Weights of a small GPT-style language model, trained from scratch on English Wikipedia.
Size: 12 layers, width 160, 5 heads of 32, MLP 640 squared ReLU, vocabulary 16384, 11.6M parameters.
Architecture: RMSNorm before each block, rotary positions, no biases in attention or MLP, untied embeddings, local attention windows, gated attention, value embeddings, a smear gate, skips across layers, capped logits.
Each number is 128 + 24 x the weight over its row's rms, rounded and kept within 0 to 255. Layers, rows and columns count from 0. Numbers have three digits each. The size before them is the row's rms in percent of the matrix's.

# layer 7 attention output (transposed), 160x160, rms 0.1, rows 93-127, columns 0-79
109:149100126107110143138134103094097124113116120088109127081120146119155170146142111161106147152118120103120105125144142139126110140111113131152178125148132046132150136145172106167141159131096172133132110065154116132084160111167138083144111114
091:126163139164150209123110160167117161133125089109116094128114174106116145124140125120112117127161116101139125104121118128096142138096117130107086139119152142102094147125112149137146139106112123118121126086164121147085175133208090156153142131
098:138127117138098132143133110115157109147113146155111158149181103147091115159133135089142128159086140089137099142130097130154148143149139113189115108135175153166174135121154122136128169093100147149135150140137136101161142135132150110164150100
090:126128086146088124127166149136122119126173124117129109127131089134103089128139143092085123145108161167092144118173095112118140090092127156089129113160150120151147153185179125143154117158127126123129161114112156099086097108128109129101117142
090:158075119116109102135085110102121120108094133086145144122133126119156109136119148175133116126117092097128146155095141173112118154171131107118064153129118144149127095144099133097129152127121104119140118122109131113189128165087114140114125134
085:092130109132109126125166129110142154152083119139163117144154151114116129116140118072139121122115143157116121119131136084151126070075136136167140159094111161136087126127114091136131081159129126121103113097114167148128120139148085128065102098
094:095163135147107152116123133154126117135131126126141126130151111121120087134128135076119172138168172116139097140138100148157138092069152137136100119122127144121175108136177104124139109143117157130135177131117124157114078099128136130125121138
106:166111124094101144137138113139134100143132159134118130098106152147122058122114109117144128113159133163121141120083122140131122095143128139108142090131160141095103168136159189122130101105094128128181137111145127142102093135154126113128116126
088:098138098163125121118086106161158142093153107115158182099112076151116090191077096151120108129160103124133106134171109147148162148103108106118108101165126127179137105133191146127123098177117124157124162100148104119134100131109104148139151143
089:127111136103149125119094122152126091114080149132136159129160166132141123189107109167117114128150083102130119152109159128163142147150153112170130151128108116122137119102079133119110151139144130135134123102151121116191147154113152120148125122
097:105146128150114129110099152160137135118114142075151141148113108155129151153159140132128102134116157118126110138137133135095171145109130131130134145067090155165163072093123110132139133129137119135107169082150080112180127115090129120105122132
098:138137125156158107130113156155146143134122129130147158085130139132137129131076117168139110111145077104162110123144080150130114133172101122126105109139155118124083105133185175140131096144137116153135156125128103136112133152102114129177153101
097:110137114125118131103129112116109133126144156111137092160131131138115163133133140113118104127081120146090125098156119103100110124124127136116128131149099119152157151148127104135128216132108101099127094154137170112127122081148134118135114127
103:083188137150124110124121146127130149143137101101120113181175090122129177092169129120104150138106189157132150131172126102131124131100106138122112150113125168147136122150116110145137110173167129137089113112114171120130156125117134129120138137
087:123166128110151106140137124170127158141107149126171154130164168141139113138090159118101174113174117123101142108085116136097152126171125120152147130108133149128086096113152146158097102109149116140097147120149086145099148121105097136160073101
097:156128159118132159154158121138114117121172151097095097100118103135104129111167102132111118155096140152104144129119166120098127115094150085094180125144140137110082182111113132088142129077131150107122124131129127114139132123164158104123135158
088:127084121157127121143124136123147124117112123133119155126128103090110122124130114160165099138133087074154110132154163170140103145102133095149098141129094126168107092095147086094121120146135151110140102149117119121152089145101083121110171158
112:141127145128112142150150162134138114133126126134166105167161141125090151119138147100139122105155101117142130096131130125127117127090183108172199128084138167135118154088106100111097120173117125127125108130133145112162112139111128094076115101
094:127131142150111172167155152142105136103178085109114127093116090145120125119146132103156146150094177155143109144167092138108133089082129135109131084166146121120145151157132142100156085100147136134115155143086126181150103141142140149081160143
089:133104130150143108145117111161154113109109139124106165083106100088136113126125056152107115151143147112141102156129118114135155147124134087146089118158138119149144116143102146109164117137128163129150179105127090126162117177126123127120180154
101:147116133164112118132131137078120151123165094124103133087099066156163158153122126152127115136115125132143097136185130142128139142087080098105092132163143098115148106121167119138174094138144125137106148102092123122114124127120135158146146117
096:140117130153133160110160119117149156148143124180101116096098119114100084105127111124160125121157104103141088097150137126136104107101128144132085108122136114105119150123172133119158113074107153096139142156118127189082097123119070140139145135
087:127138147099147126122111117115091122141148110139104101169162173153148118106136171120099146128113130168112183141125167163162115138113102152104156154134138138126119136162140094112106151112139121115091065146131159141099144129129180139165108140
103:116121101123105125145140168145142135144145095119147102139178135144122127125125189110099146134129108130100138123180128144161133111112122160108193106111130142178118163137189115132101118167148107131107093121134144120108107096060125097132104115
104:154121152130153119097092112128101111122090153148113178105113144132165106157118106181122145142148101124147128179085150145136127141175111107153084158150132104079126114136140158127148109132156143144146137117132132121158135141133151141163142124
105:135136119100116141131132180153092113089091142110125129123120170146149096143151173127160155135113161150116140163088126127118115077213125191117114114121138136104122123158108170120132115119160093154159158106103117119164158133142134142113115137
093:137089103120135144113181145102111123119139141147113092123126128124127144105153137116139105147092116120117117115140112115096091105142129148093110118134111096120113150149146115112148164097126111090149114167122153099096146067143101141123121124
092:084124122149134108119117152134166138166097118177137135152160114108112164131086115101118104105139114100153099097167088076158115132101150123160072132123110133146137070139135132167138108161117140120105171113139143155121108134085094109144125089
089:112160100136158111153115149175154148139114117145186137134186150124147129125087154098083145127145114157118178121131102104140158126163126157159143144134129147147129097173118155141096087160137114142085137108117149118128156124107130127121119068
099:112179148129142123127145117093152146143154116165097093158121105126130183132128086108144129117134177157160104113109106108135130165094138088148096145126133136071168102122100121120152126118151143108117163127117135144110150152167145141135146133
091:156137153141142112166128156143137143126120104154144144106111122136150183148103100204175113112146106140160106133107132111113134160176119102141146121111136129115102132108096175114099083153165108181155154108141107090152144164126146113117164088
091:123142127161145090150089113169170156131106146156131173126132091072136136134127080139116125129148142092115091113146118075115153176122149098166085129156113136193147095137066147113125144133114177130119156110144108114158109172103097126112159146
100:116146135155104157120148140126101131110136173082133131125091080114143136125149125122181099152090157137151128160103140147113082132149095134075098136121099147140148092146135117129110122137158127134138135152072127101136123144144125120101149134
104:124150120140158131129127120158141158101096138129152145105115119125124181148118100165180087123101129114147138116127120117097112163194111131111136132137115119137132127130087158123114140116151103153130115143104106106155163137174138130124144108
098:113136131140130098139125151138154116170094117151143143125148146135109095155092095143091119087157105112130136088137120116169155116123096105142163126137111112126075126124158138132070118214098133134117124125193111158092096154093139081140113105
# layer 7 attention value, 160x160, rms 0.0705, rows 94-127, columns 0-79
091:149125141117166129120108104140127107111149144132131100142112125148139102144170089140111169115119148098134160139137152163132119128165134121118140104127117139129185086131127144085103116123199127158130139130163089091147135128115202067121107144
098:144105156090171155143145135137134148134126106097102151122085153114140129115117144088096144150129099160144155103071133130117121117134117131118136122154085116100113068165129106112160084100142087079123128153130124093130127137186154194113107171
088:114134138125113119148156143157166117140104114106129101149138137099145130136178143146129161116114128072125113116183153108138114141130141170215161119121174132143115123092120097111143105136132134123146091122132145121160102126091114113120130123
096:111137090168112153137155099113120086108090157139106099126154100140133141127072143150108107116141140163111149151140071145095136127119128094084119105118081120152109120179135102166136131106121133146112149133107113156114165145099128099103120144
090:155117101173140103136105168141123159141121135103120140115073143099123089133173093169120115141129120101122132123134137118120116158084116096113106178120145134099145102115108131107124100149137131130135111104155129125123148149077130120083188131
097:137141163105180146128102165135143113139161106155102129142121133097168097103136143103104137156123116072176113102122169090145159122130159115185137105088176136114126113090116141110153137127176111108117099086131166134162173097097113143140122111
109:077123127122123109128100162138089075121132133102155130156159162120133096130109102098131143127106136106124121128141151114146114152129116138099138102102098185133131151109106122081144140127077125118125109120124154080165128068121135114126115124
091:116113147090140178140106113117090114140105113120135115132167099133164161146105140097129130123068160065123100124123141116127107084131147145191169167110133124128103153147130138134123138185165079122160120143088148149133178144136101098108135103
088:145144137144133138116135128115112139137143169136125127141142150138156136143063113131151119138136152179120111151130118158130144114151111087088140152126056130125134125147089148112126161122132072119096146152113112158149150155130157133120121178
102:178125117163098157127143124134143124128147142123115151141133074163134156126115111104095117155120123144105147119115103112102131099101139100125135165167121124123129108213132173133151122145146118147137140098073122123122155161096118114135079145
097:100135127076101156133130105123114124100134127123158068152163110162175147142122105124145151137106107096133126145110157144121069094137118143128113134117119136168100147132147126178123141133121105174133106127101138138181165119125103117106094104
095:117132127147135077108162146142116138175115148100138167120126140130103116151154159109142121149089104148089114119160116168147136121090104114150124098139145137178129149152144117132139133132154148151181133158117080146073043156138099142114154179
107:166143124172079114120136129140154154140139123150110115104092145116103159151165113187116152113137111129147150130132109139118146142122140115160119164148192113119141122126130142160149098140167135137117124081152128148108153162064132111136169143
090:085132094130139133122088110119139169122160134124124112166117135129168139134128096124099185124127113085137146113084164106102080114134123102079103148148144159147141137111101142125140144101135119113117087092109153130191175140136147128110087107
101:116131150109160115093122130138152144143133133131112136137166155186121115106153112098199118121135130134112085110137102167125132141096124187131144103147099112122128125121122134115109112106065112105122135150143146099135084097115133111171148130
091:138144128085135181115141107131133127110121093161113124102153108097130107109139146146132121152138168150185115117115092134119136108124128136138116133081117114105097105138165148139120155147146100186123154102122120157103166110116134126122110110
109:145105087162109089116162121138136150166118111117147154125124111157066080103144119167143137153138158190108154157136122119099144139095137110109110121166106116107122113149136142108167129119121163148147131127095128113154138147088139162098116134
093:139115129128179136144135126134161118128114114152133109159164129142114121091123140125138109124148107121119130134167113114131126142107134167164147113133120100139098093110160120114099076130092128056131125148136177131147111091093120123166163101
092:129147153074096166137120128128127106121154121150114103124156147135159180096114121120157146125129152098185135116128143141139140132152154170143172141079108131103128111112131118121116120154139094134107123128124167119141175081107108110164126129
102:130113161130127174154136088114157114114069131127119099114131079152157153121123160127121131095151098134106121130141106093111117132159145162178134107158134081134118105132139142164092086138118102113166124119151122124144146134136099097131149068
091:125127141086174156124084150130128093121149086143116136124116109099149092108157137111139090160113105065151103095129119088140093111143132172124107116075155136118132137089152138110110129154136093121184105108146142118112117093158111141131113067
089:127116109153175083102131131129131105117120145137120115136112179130128099166118118165126105124148150136091104110111060153129134174174121079129108111142159118143127135103137093102149115124127167115130137131176127136096102172146165105142179159
102:135122091156106126142143101138154129165126099108144147155128121132107099185166104167133143155131147104122165150123142108090120107117137095161122127166153123159107117124129113134170132135129139153155122114118127143155137174122115140088134111
104:125148156148172174110120132121114120082144145175089072141149143119185162131072092123139126098143147136168115120111134154150122117192121104110126152103110122136155132110088152121099146138126091112099122104127125130154181106126165112136118134
107:112123107183140130152148145138141126100149206125112116151134141131156147150077119160136104116134103125128125152157140150115133117120118085110127124141106154180147126155114144127158125103074121088076147114133134126166113115098142150131099166
092:139160126118135129137134152155160145127138121103119110126132149110109151127187163126126136150111108099131140130145128128128114126086098166140127072104167138150133125141117118143129106125114149156151123139159095150095061112143103173141108151
093:176115107125070135159133139123125147140129102110141127111092117120138117118156131138087104125142114097110152101136125117129095099132127124125135150096159153128117119138139126176132145136183119164161106113101138151123197143082089115105112109
095:130105093117086136136135123148149122147132116122139086161130128123129166170137093147093153113122127087147132132124175126101105133136153115110124133100160112160114108093108123142152154129139158152123108104147153137162149158106127127102141113
101:144144147144111130136113127129119150127156148141117121101092116125122142101150185145101117098157087179100152114127110077148150136160128159145137158114151134069142123124117128154107127137160159128126122140124140126092144115098097149182146116
094:121093100148078140145129088128095133126128133146177122133156104161095162139100130140140148097138132210129156168128143117096128118114115156115110159172059114147120133160131147162115138111078123163120141147100151114153179102123125143118102106
087:149116155077100147142123112118123119144138133132144170113146118093104137127103120108141146136123152109175118105135109106114163126114160154121164139096109153093130133138165128135115166149195137154153135160108144139075183109103119118130107142
102:152149111140098124118138148151125155100118154144098123104129087153085151121125125105102117152102108168173122150159120121113127144119141112145103138134099118168098116161154147166101154113070131178095158124125122133127080123078119102170104138
107:118127120099107138131148116143115163125132174135142134118162104169090175145111102102122125136081096163125116172153122179123100106116119136096104124150086096146100134163125157156127151137108128147124157171114082128111059124140094123143103165
099:115126112084048126118090099117103128101104123090153102130143128141124090139141110127188157130093171121134132124102169146163104118114134125109146127162127117113111156095114080102130164099146106164152114103109092122171177113125159113098145089
# layer 7 attention query, 160x160, rms 0.0755, rows 96-147, columns 0-79
104:145088090152135123136082123106128149091128110115128158134133114137092131157146125168104104109133154127167148144114165131145100115121147139074107092144185142094119133139129135166155110121098099152108088075139116131131105128168078100108150107
102:123151140174160096153107127148117140153146094131140135115080115125137112134093127150072140170131127134068145126143129137094159116119130116129149159147118135154145151141129142120130148104140132153103133102135139134111139105087140143128109141
112:110114045094104125102149133091130116107115131146088131170154135136147146144132135147162130103107135114160163098093160121120114123168120132144112140132136146098106102172104158111110139141114130087148125111109138118161140146125079112137167124
082:137123090148172103118085117127149174108115120103161172125112103154113111155133137121122097140146181141135122179112134119153109093093119135056101146159144117117143141129127153147131096117100094137133138105137114147164090125203113127133144121
095:149114109125148140134106087145144159091133126108155119124145085105132150176147117141105122138128170128139128177130121112107178136099163127090127122151135122141133143113126152154156063111091094149088129110139132149144118117178099085133115123
090:152162192163148154163151127149148146145111130102165131093105130090108139096101152157097161139123109166106130161170136126137176113079122106170149137090111135154101148104131112125144112140121114147095143146151138163128107128121169168135097134
090:110114137106104130113133156110102078151149138168100107130090149143139121116153093113136125105116111144145143096114125178133093150173097132131087143118119152130149126146150129128098182137110161103182127120155108121103156139123125141108143149
113:118107061137144116100087117131112124074094135125130131168098104117132113174132162112139100119132151120081145126081160102132137108147124142102122106148133151119117097143141161121122111152073116101135120104090117131127124133153082105138149099
105:148123147102120150120110124115146114117109132153098150158160058098080200126143150141134134120135100154104198152145103094074171132108120118140096125130147135146102124105139163081145094159110120113150143120122107112189121097124069104117103121
083:100135121109120171152148103122133155131109143099109083120108148087122161104118111105129129146128163129105070140155137105144131115116130105114147144068122171153109119118122135142133089102133114124112139158134095146127110140147149121128109113
074:142183118125151164163129118071124144096109178127120128118127089117142139129131109149116135124108128153058133124149116111140142112088170113137165155110133135159117129113124137162159125106138118175136117127141127107162120115152111108143109117
121:125168153153117148163146110186146144118157154115169118109170103107161147081108133154070140140115123130111127141180142119123159123083173130134178167093115122167144150090138117126158136085156141138121112147146127122153111126103137139144102133
085:129099109108135106131161138101119082170139143132091141137094116146083085162178111134179086070161122160158169129084123127089131117138100117152080124139149132076111125154144119099101153152083133125176147125124114107088145111162103113117134129
079:136124110117147135120093113128117132126114154129105091133145105074100141132173109089111094137115137141103100126151165108176126088115117166127149162113114162148116111182113126112115094123141112116125144122113114176167133170179102116109141087
096:124114135122113147107094131107098104155133109124106112137106179099148162101098121065092121144153167128138089107129093125140046135128109124081112127114135114122134113157136101129118131144134105099113117141112130142066159142131133150130095160
085:128148145151109132145190151147114089126132145117166162114119143216147122126145125117124159114148107135117116133163150133123140127107137094111105129123143111130142128173123132110134106111151157112132142137111090111125109122095158126130140169
093:172089161128136124088065134134144163155132113115117120115138130095120114128144114129123103157119168109152118112146092119146156138138129114111144132115154135130118089137155119161150084141133128111100148123138143171119142166125133143092131137
095:083094108156159063129130119126150170122136087130154160116139101148106115158144103143174128092128111093147095131130115106187124140163132103114152134118129081104166148120120167102135158113151113091121176116118128151163143170103122167173134143
087:109122121116137105088138086124128132106111108129148139120095153144092119129108112122140096083075149099096077128135140141142135123144115107092169120102153115120098133125144117148153092114134128119111153127075090143141090136183125118108147108
087:150141083160172112121116126132183150139102141114131147136107111168102131130082076183139061139116147113092110097116153138117142123150143127132167111141131091126164109131128164111143149083114143129144143132157112085111141160125108152101124135
092:134105150120109131101053144151142131116133116115109111142177109076129145113111152105079127148128123152102128102151086108144094134106115119122111150153114151165127117129137124098118111172127111097137143106124134183134119128110141148119122149
090:106127151090121103152202167141123088168139129132144177110171152135104095110147144108118166144124132138129161155160150102116152159096073124125099159110170116107089156135120094100115118144134139143127150184099139103124086092092151150130149177
093:124110118165153162092085115105119110130111122133084096149149088096108120146137138120149153089174099156109180140114118122108134110105116136170090120151083139155054112141126140108096143145113115118113130154150116153097175145114162082109097115
095:120153138154142098116201115096115092158115109115141140122110133169107104141121098133166104083138111149120134162132176156152169109147122100131148131109145104085119175119098138125096109115126120156144137169139102123118116134136127111133138111
089:133124147118109128114159149143097100120116147107129124121092170141153117126113121081143082126108130128127106125139132184156106119165152108084153087093178114108173124138120117153176139099130131123152135088105135124166125164130143100121151097
086:141120118139141092134167146132171140174174118108117172116160105183136073140142079155157144147120093119154128101113151134137162123111088108162141135134132104109131102138087119101093159116144124118135168157167144117103134165078144137135141141
089:062144154116106122101141147157110072131100141136149122131173126114108111099150148092096126123181146172102177174145119125100161129129117122136116158094105113117093154134102132069172123172143140118126133130098124137151128106089112140115108133
087:079142139109126104106098096123156102159144077102114118109161098108089127135124129123148127111121126111123136115156123100104093112142108107139119154099131098120079146085120103103093148149119113084114152159128118140110164150091116139110112118
080:114131101158151112140152131129121153128108148131118108147156111153128129128159171141126145123113114139134129154114194089134189114118141140148149133121077171115125134150095163123155152108131128104144130105113121125178099120128117106143134116
085:169108181122125119109096148118142151136166111113123125094097126140133121136093119147121091113103150154133151107122098131118166137127126107111135165135147125124120155108153124145163059115138097145123108120142121143140125136149135159078101132
085:127148107118148128153127061100184146142126110150127117120126118133073147142123094147135123112093131127163101137113117132119161110156123133151145172091113130129109131090156136138102111103129078131165132165129137104121169130161120140129107120
107:187119152153147134153100148139131143139120120126141152114081121175166101127122116151161085172122145133145132130112076151132105118138114130151108120149127079117194126164144122121125128115109127140140129123154132153087163117136155165162106145
071:115116148119109165133153120123130110121130145132113122124145109141169106134132141115093134141135143159090107135102097150108111135148100172140110086094116116156157117189123099156082155130087123122128142115129137142134150091136142131139122170
076:178100155086123070107149167138140155144093136155123145169159109110109118132108125161131135089146120123167123112120106126163133154112111105112136123119140118136087109129112125114113124106111115150139135094156124143163137113113090115151157091
090:122135154113123152158197133125120109091133145126114114149127094143117112120145104117110142155143084153159137135109124128111129128134083128150116101113120086159167117187119100132097201162135106133125183120126179153102131113154147130156124169
074:182117128123102103146172177144114077130118158159115101100168142097125155123130101174104144102130159144141110140150102141165114135102145164100108120119135138120118133135121126138093157120134150162110156097176125138118154112107120142148150114
085:130096165132151129172138108093173149097153125084117137175147079166105123144133145116134140117139096109168130140101143147090163126088145086145118107168112103165137128153082114133115171172146102126122172143112151130109113112136145177140099146
086:141166170133103119181184134125126123113149109116118097110143125107154113107114089097122120090110104128110112144095107129147112181112143140167126119117110109165102140111133113122099176134162130115087118117134154161083107131112155152126140131
095:146180199115112152147161141145116125141117116164073086118088120091133126130088111125105105104118157169130114137130114139141099182129088131148135117092106126138091118134143115129134123111135153128116127100140135121088109092141111126080162118
093:104124102115165153082067148139071098139098120135131116104130132110150178165115149098127131116148205118150114107154135152164112109155144161057122126122128109104113092117166142118116108108102134133109109136151085118112111134158113110146116098
100:094136084159121145062096117128100144120062096143149134130106162116120103142119142133139111116138173133114141102125141084142109108151113171101154107140133060091081100135127136138123153129136167125103102110145124133098142125147111095111135098
105:069118114115138123136085123142137132143157166080155145135150101116152140128100156153101139179140102096082172118118129102082176130096186095112150161151123127159147122140112149139120141120144112114145125092132090121161163142091133144129101158
110:145125146116101132115133151083117142150093108162094110127112143095125076151116146121169125106140130163135116116110131163144118077145094125101120115135123097094088101134103136101095147123142174143103122162094133171089131103119095153091130130
107:099116106164138150047090156184086161121106118092165141114119111146137092108182132107137124149144173129117093131164139117153129092136129133089129101132121114117152119143105152109125124098114136090124100104114127159159132160107124124106117120
124:154164142130091118175136119110178131106114127170119133107119126143106125139112138147117130113132098156121138154105135093087165134112163114167116147143143101132137146080164110150130128141154146142122109141124142115105099086130109156118111126
091:125143166144088164094109123139103155114117114139138114096123110110158126108145151150093132136129144137139140160158117132149157111112135167144125115114132089125154097157127124098156153145143186132066127141089158117111093074099105138083123171
099:111103156116129134091130142119126198132115118118108097137143159107127138138117146126123099138151128113121148129105113154118155101149127119115148098119134107127085118161121149112125193134136120156119165115145160156108142161128129119119128142
098:108107067140085127181154131144123107117140161138155170104144107145169108128145147146126135145078115113103143140154105125085152089101121130141102145164102152148166127156131154151103122176123146060163152133089145137161121154109144129113092145
095:118118137107191088081140172110154127131125124116127162185104172150128115137137132120153116109136148132168113106076134150161156184120147110094123135136152155124112117108145168151121142085137102116169107096129142147116148135151124123197180073
093:155124176140087123100118148155142145097104129142150115132111156167144118133134127124103102117142153148143068152112146122137144137109117109117120107134163140124134121094153111160110117117163146143120085151137164136102120094083111144094117094
100:128150115125080115150115118136143115121134101120121133091165131147153091078160115147117128156070077102092164122136153136165157080113120136136148123132120129132173099193130114098140143135147145081148109122134120143117092136119124179092082174
089:117125088135161153182133083133118112151149148151148131117148063107115129141114150140114134159096107128099174143184123158112128097136079118151170140164095125162162092194113127135106102160105121126118175116152118153154138131097148103131121142
# layer 7 attention key, 160x160, rms 0.075, rows 96-147, columns 0-79
089:113121202115148090111163141131157117177129136114120132106114163147117120104126117095127133120131151115105121129142105107114133177151143092139139176115125144141140132121113129097124146091143179083184135130163115109140119136134119110132109132
097:137086143135124111124110136110131146136155178140169136104101171123109094148153073106157171098107156129175133131109129120091141114155148109083105122132153152088133099130101169120157093111106140149112127104096128109115144133118122104108140121
096:076129190131123106120123077152152158155136118124160128152128160112126152078112111118087141157141145121118092172156105083140125127126146115132168142113116119128167123067116127160128150109149176122150122128084145094129148126117120111167102156
095:122077113125142080102096105115152138166115137141084153130134145141124157150126100127135145141142149138166080131106092094107120131190116116112103110142130116083116121137091176134116139147118126116150116117087198131116160158154139127133177107
084:110102116103134106093098159087143136164111133137102139133154120132180090134140122109143122126161128121133107137098145144109139162159105110109095091121143168116142129139105153131134097142125129140146133107100124134107169151111155093069150098
093:115158159117117177156139109149107109096122126136145094117130097147161119140126160134101103130099133147111169138151143154139113135091147152150140138143098098190160141155138074120134137081133095130090119151163128124158106108125118143139103122
097:158111130116093076135105169106154151183128121117079184146125160112087154099161108164148155145140148115139141115139084102153123129154106135107138132158172151099119104120107167147119118129088161134153103135116093110100140139145123117129109138
102:122065103113141092097101141080129139163119104126107150109147142120127107140120118130129144125143149104153107113099118112095123144173104092101108102127145136094106124146096170122148095158121126118164151114098139174119135175124123102076150102
088:127117130117129159111152064099155105108137139132142086104113097103129112121118140132117145113119129137159173129148131144099108116133146142156108092088122170142135136147117114057115179145135106110139153154134111124151164141107120123088125139
101:147157135071111155129156111133119094099104130146142136161110122093116143123159141120095092133100105145083172126143128160182122127123147178137121168144128108180170113140160123124125133088121115116137121147141079107150098116169133121182117114
134:118185147166135178124159137153096101100154125113141104134113145124148113122101139129124084139121120126100143111149132140162118105096169150129157153103111105157153158118189122097108159092131123139124112136171117068149113101134166133165113161
098:118190176142123160156160128163114105100136158151168124103113116118129147136133131133106116128102104136101132126155141165168144141108155139150137148128106107161169139110172089145125151093135114138105104125142126092157128070124138144180127132
074:131062086120132096152105093114152129158150132132089131118141145127130107107133122124135159139160143125137130087118087123100152119146120110138138114092157161106110137109111171087114124150116126134125169122122139147102138175092161105084124116
122:157180147132123166122141117184124113114116134145156132099125116136139126101141157102116125163101134154102123171174144144168128133092163172173131129111106109162180121081164128096106132058127117123130111134146123121137125091167119131133104113
091:132150084100059108162128155141133151176134135135127169138147154136154156108102133125140140160096141121091102163159114127152131128108101125132161149145155118118105126125149134143135095094126155131153128131131055114108109081114136126160098136
092:117174164137113117116143141153142119103136128140157109131098139122140112140111121125173101104106123108106146116156139189129150113092154083105123123085138119116153159100117092123164168109168125135090103138115114095135125105126131155138144167
093:134134121101119141155123083174172164139113128124129141123151106167142129086126144093107130181109112159111121162159106084136146123115114117157142115147110103144162120111123113111120114076145112122143139123105123174153137152128147112138134112
092:130137140172165115107108142076143127123119130131122168107103146140085099129151111119137097102134099091115108097151140104145137117073165147153085135153136109128133134079129131103103098108084125120121169108130126143139112094157127126147159121
087:107149095122148146137114108145130125134132116124151144142132160139143132122154092053104114167118110136088099141161116100150125114105143101122117156142105078148169144088146106126164127106135124107151127111114100090130115128106134127161144150
084:154128127142142150096129132127174103144159178117117155133134123136120127119106073108122082133154106135145142099129095111135104132166134112174115115174157109113174159130141165140143169133138119153111169092130165114125186159113149122149155118
093:131081115106126146121145123174117143124097100110132102093181124164143133117147137114147132134109159149117107158119132161129104085122109144156148093146105087138131117106086110092136118148104106088155140123140112192156143136149130118119107146
095:145136108116117095127149132144139142134156109104146117072118149111134113107152105128140162168114165088152147079130071141102143107118122117137119119093119161097088112113170104076137119167099138133106137137135086099138092103084128135122115147
095:119149148117129125117097127143126127119106141144113099176112147147152126086104180135092134098158136113116139147153173142144108117103140139168155081124125126161161153076111137123096146092130117098134145169144134145148151127145124112132126106
091:146171132134114103161136125123135102134132145127125170122074134098119086087128119118115127105113102097088176095154119126139127116097157140134120175119155156137159188115143158113100160115148153153158114140133106105124109134131128117151134135
091:136128132116097121124076136122107109126073115132120155124140111093131131146144148088128098131083079152121135159141122094173143129115169132095072163172115117139132133138172139149147106140154131135154099102091088086120134122138147131136138136
085:131141142154132104081128139107191156133141125129129151100137138143103092090149125146149135123103093102131156081092100091119100132129133135148092083147185146093100148117122132127113124128123138167099145129137136142112141154116129113118135110
090:129164135092120133134150149139131126137074145139120108109119149104162095113138130120099102151108145151095122153154086132112125120145136128141128138128132152111150112077129108087130085187115135093138137165123113100193120154145110136115152125
089:137132107095108108139109116121157108146139127148119121150145149139131125077162117095128150163112118089103163115161118130163091116093123136187130125119161101145127121071118103107105108143089136111129117105131099148150162139124112123179142117
082:107115182146165153105152098092138137111097085114122132137112121088098134171136124132107111089117119150154134165128157126083115133132136162120080112122113148125146132136130131110084153138121118137099132163155205127125135121149117134105132108
083:126094122152128145154127110162157141134152099148106134148141157181155121076121142088111115177106124170111141110139099102161116112120126115176143163180137117103170144119113113117127136101137126130165122119150099112149132148147166125099164139
090:136125101116142156159135107117177142140134151119121134161089139123112126151111104146081163192141132118127123127132121164155121136134127143159153114120152101178167098095187134135091119075098117119130174132160124110130138107096120111141144098
103:150108135144120101130148171121125127146122160112115165108113113182148085105084146125142103148111115157131111100083077096091172103144122121128129119167162151087138155150148154136142077086148149159165137131126124167140133155108161141084128139
066:163122114121110112148080129143142111130126148111156154091115144082095131147151148190140145126195115113142093145156145120164123141130127139110147110118104173055111147123090119088144138121147148155117166102154129082091124140183130127128133109
069:133125117127123126180154133123144112158115089122119126126110119120180155118103127132115084145097089119098144112155157121170084125131155155111132125116131133129218108105153145149124117105160134148117104125118080086096130141131126104113148160
072:138117146067164126159124126171149110190143092141131119152148143111114171138089119124110136123137133131108169146138144135200133146126096143096097126123133186112130121119098135106136118100159131164129092105110091135124141123137122155090170142
073:163168134129141138162144155106149133125137072143124091118159138171165119151110099121115126120075142088091149122117148167174131094148132153124135129141165127139150142126161113134165137154114097100154037117086137132102140105097109174155132121
082:093154165142152111124102145177123128176114124115100134105120131075113105129149124126112138126184107155114130174153114097155132095113115089117122104143098161120177119134107106104146148141140162103151129175089146124106162137126109129081149125
090:153147139108171136143166162119153106129149084145129103134202127134112128164125099100131189106091168132147113097144165143178149153139137167120095110134158129132148127164139088118141134111144120154143139132146114107095133124145108142142107140
084:141137112123137101186189123092108117127121144150104138134096152169132150173101140135127133109112111103172152097107123143163125120124126156145127096134114157141113116129121107118116115158092082132132137073159147152104132123123121132183121136
101:093107094140099139106099097098091148133107150114142128137083146114132150100169142132156114146124090111122142160147108108086111113132143136122182151126138152123169153120129176125129096154109173128180097147110144126134142167100150119101076097
104:138095129122120126104108136134151155126134153114125129117158133109117117058155123150126092169128168121116128177167119117132117132142125152090118125115131137122157143124129158107137082150091152124142135137130148111189107189143157093106119114
100:097142135104118117164096128165147149188133068119123139125134147100168150135143108124114140142137154164138141126138107119174127132123128136148112115135098132126094075158119131136153141076143139107143092107119107092100166135121139165113153137
137:159132129162152108085106142161108128134113169120116111131135118104115140059120128133120071137140141110092142110152133109101129107138119137074143100100143137138127169129104130118111097118116161130099119118130144106146138150124145096097151138
107:147088145111102097082095147137151166149104115126106145117117148104097103083153140143106115123164160110119166116120083123102149130163103111101109110136163150127118143136109173097116110141108133109123144125103131119147149178152118063100153104
090:126162101140135127188133107128136108125149156118140098124148097097170141160123143125092132112119088132109099133149174145162125116111140134133148111105129096126115124083115087192122135105129153158126113127124118121097156091124103201123124185
150:139118122111072082101123124141134147152107143087135139122149111102128104090153129127128102147134138103107129098141123137117108121158097123055153101121150147111097141138116130116120081166116184152124136154104155095096105150141108126082164158
090:128171169098120119114080174125157150130132138129128132153089164132123126110095077156133153144092144138125126126114114090124152135110132112123124146160143137140152144142176181126129144107124136109109087113127151117149165145125135083151145070
115:151136139140149138157143126111129109117125112158129116127114112175127135161093145111125175095124103090158136109097156147121142125124109103157092119150106114132120136099138076138097111147157085153111148134122087185099127103104115148133112139
098:110122131138168140053117144117142140128110148139091146137096130105098122134115118088108149145097132140114130116147077103118173153117136078170185080121130120153166114135153162110131132064120110125146142100145108096135139177144117119182138111
096:132126119109107111154137115101140155137083117095133135107110086105171128123132134155151138132129097079121126133128161161142140141162122137171158091109140087075137105119166136130152131148173103123156140143125097119093137131146108151120160113
098:147121130130153112111099159171103129146113090116142123149121110116098119116125169136110122121155113130109128106115129132148075106123117153116063102109114133122094144105122097091114123159124107124140115109107120149127101139092127143103162162
093:135097088168168137137138088143110101119140110129132134106156109134144100147109108111116081114152102181145120137113143109116092111114138118076096109162112160135119132185090072174114104197148113122101139171110164178110124113098138141116110144